Weights of a small transformer language model: vocabulary 8192.
Each number is 128 + 24 x the weight over its row's rms, rounded and kept within 0 to 255. Layers, rows and columns count from 0. The size above them is the row's rms in percent of the matrix's.

# layer 4 MLP up, 1792x448, rms 0.112, rows 811-820, columns 0-111
size [100  97 101  95  94  98  94 103  92  96]
[[134 123 119 132 102 143 146 152 103  98 147 129 151 119 108 123 165 123 123 138 111 152 126 155 116 100 101 121 128 137 112 141 114 101 135 174 126 144 123  76 139 129 105 125 104  87 143 149 122 126 108 133 100 130 143 149 118 109 130 149 185 150  93 125 122 108  71 142 133  87 152  96 104  93 102 110 103  97 135  93 109 133 105 118 162 134 154 116 136 120 121 116 139 123 138 144 108 119 122 118 120 151 108 151 109 128 110 155  43 118 114 135]
 [136 147 125 128 162  98 151 123 137 135 135 125 117  93  85  93  65 134 119 159 101 146  60 133 125 113 142 156 112 110 169 138 127  83 110 127 124 140  98 140 116 156 150 168 127 102  77 157 155 106 177 108 123 100  95 127 174 141 111 138 155 144 145 130 119 130 152 106 135 167 174 139  99 137 135 114 120 126 112 182 177 141 127 169 116 104 106 124 108 152 141  96  99 166 111 126 133 133 116  83 109 166 107 143 170  90  92 118 130  89 147  91]
 [125 119 148 130 157 141 150 159 145 119 147 175 115 117 124  88 146 154 126 123 171 120 164 126 130 151 151 165 142 120 128 110 112 149 132 108  70 127 124 101 134 145  96  99 111 122 117 149 139  94 112 124 154 160 152 116  90 141 104 129 153 115 129 132  94 120 106 143 171 135 133 129  97 143 116 161 144 161 159 133 154 147 120 110 122 156 145 113 156 110 108 116  99 127 166 165 115 129 105 122 153 159 112 160 107 113 148 121 138 110 117 125]
 [136 107 133 134 132 153 127 152 101 121 158 112 111 197  91 153 112 115 116 117 119 128  90 159 101 122 123 142  89  87 119 148 137 130 184  90 121 148  82 167 153 149 112  87 139 166 133 130  96 107 124 128 135 149 112 127 148 119 149 137 118 113 101 134 153 176 111 146 129 127  82 155 139 158  93 101 116  96 134 120  64  92 130 127 133 128 151 146 178 164 110 166 116  97 147 119 156 147 113 149 116 134 166 155 159 122 105  97 153  96  89 135]
 [133 124 137 141  98 127  79 100 153 169 142 150 117 153 155 124 147  70 111 158 159 123 105 119 125 149 135 121 172 118 100 127 118  97  92 121 151 115  92 103 133 132 146 120  84 133 132  87 139 100 106 149  98 150  86 112 148 123 153  99 160 102 152 136  96 158 127 108 145 139 135 114 137 146 147 143 149 142  75 154 126 146 134 148 135 148 105 159 134 103 127 118 144 117 140 134 114 119 105 149 121 110 162 102 108 123 142 140  88 118 103  91]
 [116 147 142 128 119 136 176 162 156 149  73 119 104  75 122 103 183 148 141 119 116 109 117 135 106 117 113 105 138 125 128 124 121 129 135 110 133 131 148 135 127 152 134 133 124 136  89 120 173 146 107 119 104  82 134 141 133 142 129 140 137  57 177 106 141  65 173  88 185  71 116 149 154 160 123  94 130  71 124 137 135  75 154 112 138 110 140 178 102 164 121  96 114 131 119 111 140 154 125 132 166 170 109 120 131 144 129 141 139 136  97 135]
 [130 126  98 118  70 186 122 135 108 153  87 132 121 106 146  67 119 108 114 122 131 126 126 119  93  92 100 139 141  72 129 124 116 130 179 116 107 145 138 116 122  96 100 112 124 102 123 153 142 104 154 132 122 208 142 141 125 115 134  88 120 148 165 121 104 110 152 144 115 114 139 140 124 123 100 128 166  96 120 115 134 148 143  95 154 147 126 122 108 124 155 126 105 132 125 138 113 110 132  65 100 146 135 136 123  93 138 143 135 106 140 170]
 [125 112 131 136 169 124 142 149 120  84 119 130  83 124 129 102 124 150 117  90 142 162 120 112 138  86 130 136 140  97 129  77 105 165 165 131  89 137 129 133 141  78  87 141 172 163 110 125 140  98 159 117 107 123 140 157 100 152 152 127 140 125 134 133 141 128 111 128 137 167 134 104 127 111 114 150 124 143 109 104 149 137 172 165 137 105 143 143 103 115 127 115 137 133 115 132 106 138  96 131 151 165 183 124  99 113  97  95 137 142 123 150]
 [ 66  83 133  91 144 122 119 114 133 147 149 102 118 124 124 161 101 147  81 175 129 113 124 115  83 143 154 153 132 124 107 114 143 117  98 129  64 110 185 143 113  86 104 142 126 150 120 138 160 174 112 144 132 168 135 107 126 139 149 155  99  95 110 122  88 167 157 111 138 123 117 142  79 122 130 142 162 122 107 119 155 139 152 134 129 161 112 148  92 148  98 117 174 150 130 104 165 165 127 128 127 157 184 126 172  90 124 144 155 133 126 139]
 [132 128 150 152 118 130 151 108 145 115 149 141  92 125 135 132 148 130 147 160  86 106 141 180 119 158 121 112 124 137 130 161 116 107 107 120 106 123 130 162 177  79 131 123 165 114 155 136 127 100 155 118 143 111 134 128 117 126 136 134 119  75  99 162 160 119  97  98  72  98 125 136 130 160 158 144 108 117  82 131 176 131 156 131 101 122 142  97 122 136 125 106 110 105 167 137 112 133 121 149  94  94  96  93 165 114 117 107 140  70 139  94]]
# layer 4 MLP down (transposed), 1792x448, rms 0.101, rows 811-820, columns 0-111
size [101  95 103  95  96  96  89 100  90  95]
[[ 95 124 131 120 129 152 107 110 109 142  91 124 116 112 138  78 106 129  96  94 134 141 145 136 115 152 132 145  87 147 121 115 122 126 137 124 136 112  83 123  93 148 151 130 132 133  90 126  78 116 113 114 138  94 161 128  98 140  99 137 159 115 194 126  89  77 147 167 144 166 106 133 151 180  90 140  84 122 101 148 125 123 130 114 109 129 146 145 111 159 134 128 102 115 117 151 138  99 163 117 135 142 122 133 158 132 121 117 202 153 140 136]
 [113 124 116 110 168 107 112 136 118 121 131  99 148 143 154 125 111 131 138 114 140 160 131  90 164 134 110 117  84 151 113 126 197 205  81 143 121 126 119 144 157  98 127 120 137 166 140 113  59 133 121 134 129 116 154 123  81  69 162 138 142 100 124  99 162 137 102 168  84 137 112  97 155 124 133 130 137 106 160 137 106 123 141 136 150 118 128 144 133 106 145 163 130  96 118 117 117 116 120 103 120 130 109 156  88 163 151 118 123 128 153 133]
 [ 97 113 127 124 176 147 111 113 125 127 121 102 125 149 170 132 157 118 156 165  83 138 113 154 106 121 104 101 110 127 102 168 199 106 167 171 156 139 141 116 119 140 145 140 112 136 123 127 114  96 147 121 117  70 128 164 135 132 157  70 163 190 146 114 198 148 144 139 103 117 108  48 130  98 125 109 135 104 101 125 111 106 116 155 109 127 139 160 145 154 167 108 160 105 110 156 127 130 139 147 111 104 150 130 118  96 154 129 123 158 116  80]
 [128  90 152 159 107  81 155  97 167 114 120 113 143  77 141 123 114 137 123 160 137 144 120 118 134 108 107 143 146 148 115 157 119 102 104 122 122 140 151  98 125 124 132 179 118 136 111 135 188 161 139 131 154 132 108 111 117 113 141  98 130 127 155 147 133 116 158 106 147 128 149 132 142 105 144 176 123 151 161 102 150 144  96 148 125  96 131 118 102 110  67  76 147 125 111 129 149 121 150 137 124 118 134 110 132 174 145 123 110 158 182 110]
 [163 142 114 136 153 123 147  66 135 128 109 169 109 158 134 100 137 136 138 120 180  91 166  91 160 120 124 111 122 165 176 100 144 118 152 123 170 114 115 158 103 104 166 134 160 149 103 149 115 150 160 138 111 119 141 149 111 141 119 167 132 106 100 116 157 103 150 141 134 116 156 143 142 106 181  93 152 119 142 145 118 110 130 117 102 147 115 117 125 160 118 134  96  96 137  70 120 131 149 106 134 126 111 104 131  96 137 111  85 105 104 151]
 [102 154 136 139 131 109 148 106 117 114 113 134 146 148 125 161 122 144 121 127 141 121 111 112 151 128  99 102 109  88 152 100 113 150 152 129 110 129 137 122 119  88 149  88 162 130 167 120 159 128 160 111 112 110 127  96 132 128 120 141 119 125 111 112 135 147 124 178 109 152  78  58 130 122 136 149  91 133 119  95  97 127 110 132  69 134 117  82 126 135 112 186 107  86 112 173 119  97 170  75 110 100 139 107 107 134 111 135  85 132 186 129]
 [128 138 134  93 126  63 145 115 137 144 185 101 103 145 117 157 107 138 103 158 147 123 127 131 144 130  98 134 117 157 140 131 166 107 123 137 124 142 105 177 132 156 136 169 142 157 124 106 142 131 108 103 193  80 114  94 143 133 129 163 139 102 118 140 186 131 111 115 128 146 125  27 113 128 105 105  99 169 108 178 129  92 112 152 108 131 135 109 130 167 115 175 154 129 104 166 129 143 116 124 110  86 119 124 130 140  95 101 129 134 115 143]
 [105 153 141 108 116 117  97  97 165 140 153 151 147 135 104 137 156 101 177  88 134 107 115 112 136 116 106 132 135 147 137 148 124 104 147  93 150 152 114 168 112 135 177 127 139 130  94 118 132 116  69 181 188 127 179 102 165 156 112 171 106 132 124 108 179  94 109 119 108 124 110 134 126 148 143 117 152 150 110 123 133 157 128 123 140 121 134 124 104 140 125 141  97 128 129 146 111  84 194 133 153 112  98 167 158 148 135 120 110 159 104 111]
 [131 135 126 131 100  85 143 128 125 138  99 141  98 117  98 114 129 113 108 144 145 107 134 153 168  97 101 113 126 116 110 141 182 147 159 136 143 108 133 136 120 128 145  83 132 125 124 125 133 163 116 126 118  80 125 147  75 109 119 105 127 133 150  89 165  99  75  95 104  99 130  97 173 129 160 132 130  91 129 127 120 129 153 132 116  73  90 131 116 107 111 108 114 106 146 103 121  90 136 149 110  87 134 151  80 114 160 126 108 136 105 107]
 [167 156 137 100 117 110 145  96  95 188  99  96 177  65 128 134  91 114 123 112 104 186 112 118 152 115 158 124  99 110 105  89 150 134 107 111  98 127 111 124 129 145 132 144 116 143 100 135 178 138 105 112 105 148 123 130 186 110 105 113 135 162 139 111 122 140 135  93 194 184 113 174 123  71 117 127 136 139 117  73 149 159 159  86 128 141 152 160 141 131 122 112 155 119 115 114  96 133 157 148 130 108 156 160 113 150 140 127 120 174 108 165]]
# layer 4 MLP gate, 1792x448, rms 0.108, rows 812-820, columns 0-111
size [ 95  98 101  96  96  92  99  95  99]
[[ 90 111 127 153 123 136 105 135 150  95  94 134 108  86 123 113 117 161 121 130 154 107 125 165 114 122 120 135  94 155 177  96 150 103 144 133 119 129 111 128 136 140 128 147 181  89 128 119 124  97 156 173 109 113 109 127 140 113 122 132 128 139 145 128 113 138 143  95 117  99  98 105 106 134 125 119 115 147 112 127 111 118 142 168 119 158 104 142 129 167 172 110 112 158 100 208  83  95 116 164  90 143 157 167 142 118 158 139 159 114  99 139]
 [107 126 119 173 158 166 138 151 135 161  91 130 135 135  93  99 175 135 155 136 118 132 103 130 127 167 152 161 120 117  91 112 109 105 101  93 158 151  99 167 171  77 117 124 142 104 124 133 107 170 125 122 135 104 117 149  57 145 152 154 145 146 133 122 105 129 136 132 108 126 123 154 121 109 133 160 124 148 132 168 119 119 132 115 156 115 131 123 115  97 141 117 126 109 150  84 124 120 157 166 139 121 190 128 132 116 162 106 149 150 135 146]
 [155 163  55  96 150 166 131 167 111 106 145 110 125 110 138 105 161  94 105  98 146 137 134 106  98  83 132 118 149 163 101 121 120 135 112 111 165 130  94 140 177 187 152 132 154 141 129  95 129 142 122 136 168 153 116 107 116 179 126 143 126 140 117 124 142 141 125 121 155 146  97 166 154 147 174 108 115  91 143 102 129 121 163 139 115 131 132 101 126 108 136 137 127 115 111 118 134 137 173 137 142 115 128 144  58 135 126 117 161 148  96 148]
 [143 104 101 149 145  98 123 124 128 101  86 170 122 141 131 117  72 164 103  97 119 133  98 157 159 116 123 126 146 135 120 115 129 150 126 131 145 127 140 127 121 158 186 151 112 119 125 145 122 101 122 152 125 106 136 127 111  77 131 143 131 131  91 116 116 155 129 136 131 141 147 130 142 136 154 139  98 154 111 137 158 129 177 120  68 133 161 133 117 130  96  94 161  83 160  96  58 126 126 121 117 130 144  85 158  91 151 139  96 175 111  83]
 [114 153 119 154 103 149 108 134 157 138 103 137 129 101  96 129 136 131  86 132 120 128 106 110 114 150 129  99 137 148 107 100 164 102 142 150 135  99 124 144 100 128 123 107 123 127  87 112 112  97 121  86  55  88 105  94 123 156 140  93 137  71 151 123 112 160 161 153 138 129  79 160 125 144  99 109 169 103 144 154 132 134 116 131 134 125 128 162  75 141 107 108 147 105 121 138 127 120 123 152 120 134  74 116 151 137 122 119 133 111 101 134]
 [124 118 124 161 150 114 106 138 110 108 141 154 133 109 108 131 120 142 151 110 138 134 121 133 137 140 154  99 155  95 107 104  99 127 129 118 113 100 127 129 121 137 200 137 132 128 104 143 138 112 146 131 122 149 144 160  78 122 124 119 120 114 124 110 139 108 165 178 131 113 138 132 133 119 151 151 154 136 123 133 134 147 108 162 138 138 115 126 121 128 130  76 120  85 104 122 154 126 155 112 121 109 122 124 130 148 174 134 138  83 130 128]
 [119 170 109 113 160 122 133 118 117  89 134 131 102 153 141  94 166 136 133 136 165 168 142 192 113 119 140 132 122 125 140 139 114  98 118 119 137 111 139  98 148 158 168 129 138 150  88  82 115 124 145 147 145 125 107 111 123 163 115 112 151 141 113 178 110 151  81 113  96 139 176  96  78 112 110 146 131 120  64 144 139  99 120 140 146 138 149 157 160 118 156 122 156 139  89 107 127 117 146 137 126 129 152 139 134 133 118  88 129 143 136 119]
 [105 104 152 152 152 128  89 135 128 144 151  99 135 120 119 152 150 147 146 150 137 118 132 110  97 122 101 155 148 121 131 142 122 115  72 122 106  90 165  97 106 107  75 122 130 140 126 159 138 159 125 116 160 118 112 106 123 136 170 129 130  89  97 108  61 168 125 123 164 112  80 118  88 134 111  96 133 117 112 142 127 126 124 122 126 136 126 140  86 120 110  84 182 115 133 107 152 110 139 104 153 150 152 128 145 131 108 149 159 129 106 126]
 [157 112 140 104 142  68 144 110 107 116 109  72 119 140 137 132  99 134 107 112 136 141 104 110 145 119 126 140 121 109 133  94 156 167 102 109 131  91 140 110 128 150 144 141  83 104  84 160 163 109 109 134 123 159 140 152 109  84 153 133 115 179 145  97  99 131 136 111 193 145 125  87 108 107 128 146 129 147 168 130 116 129 148 147 138 179 161 167 132 136 168 104 137 126 149 121 128 140 115 142 122 104 167 185  89 148 158 144 156 178 128 187]]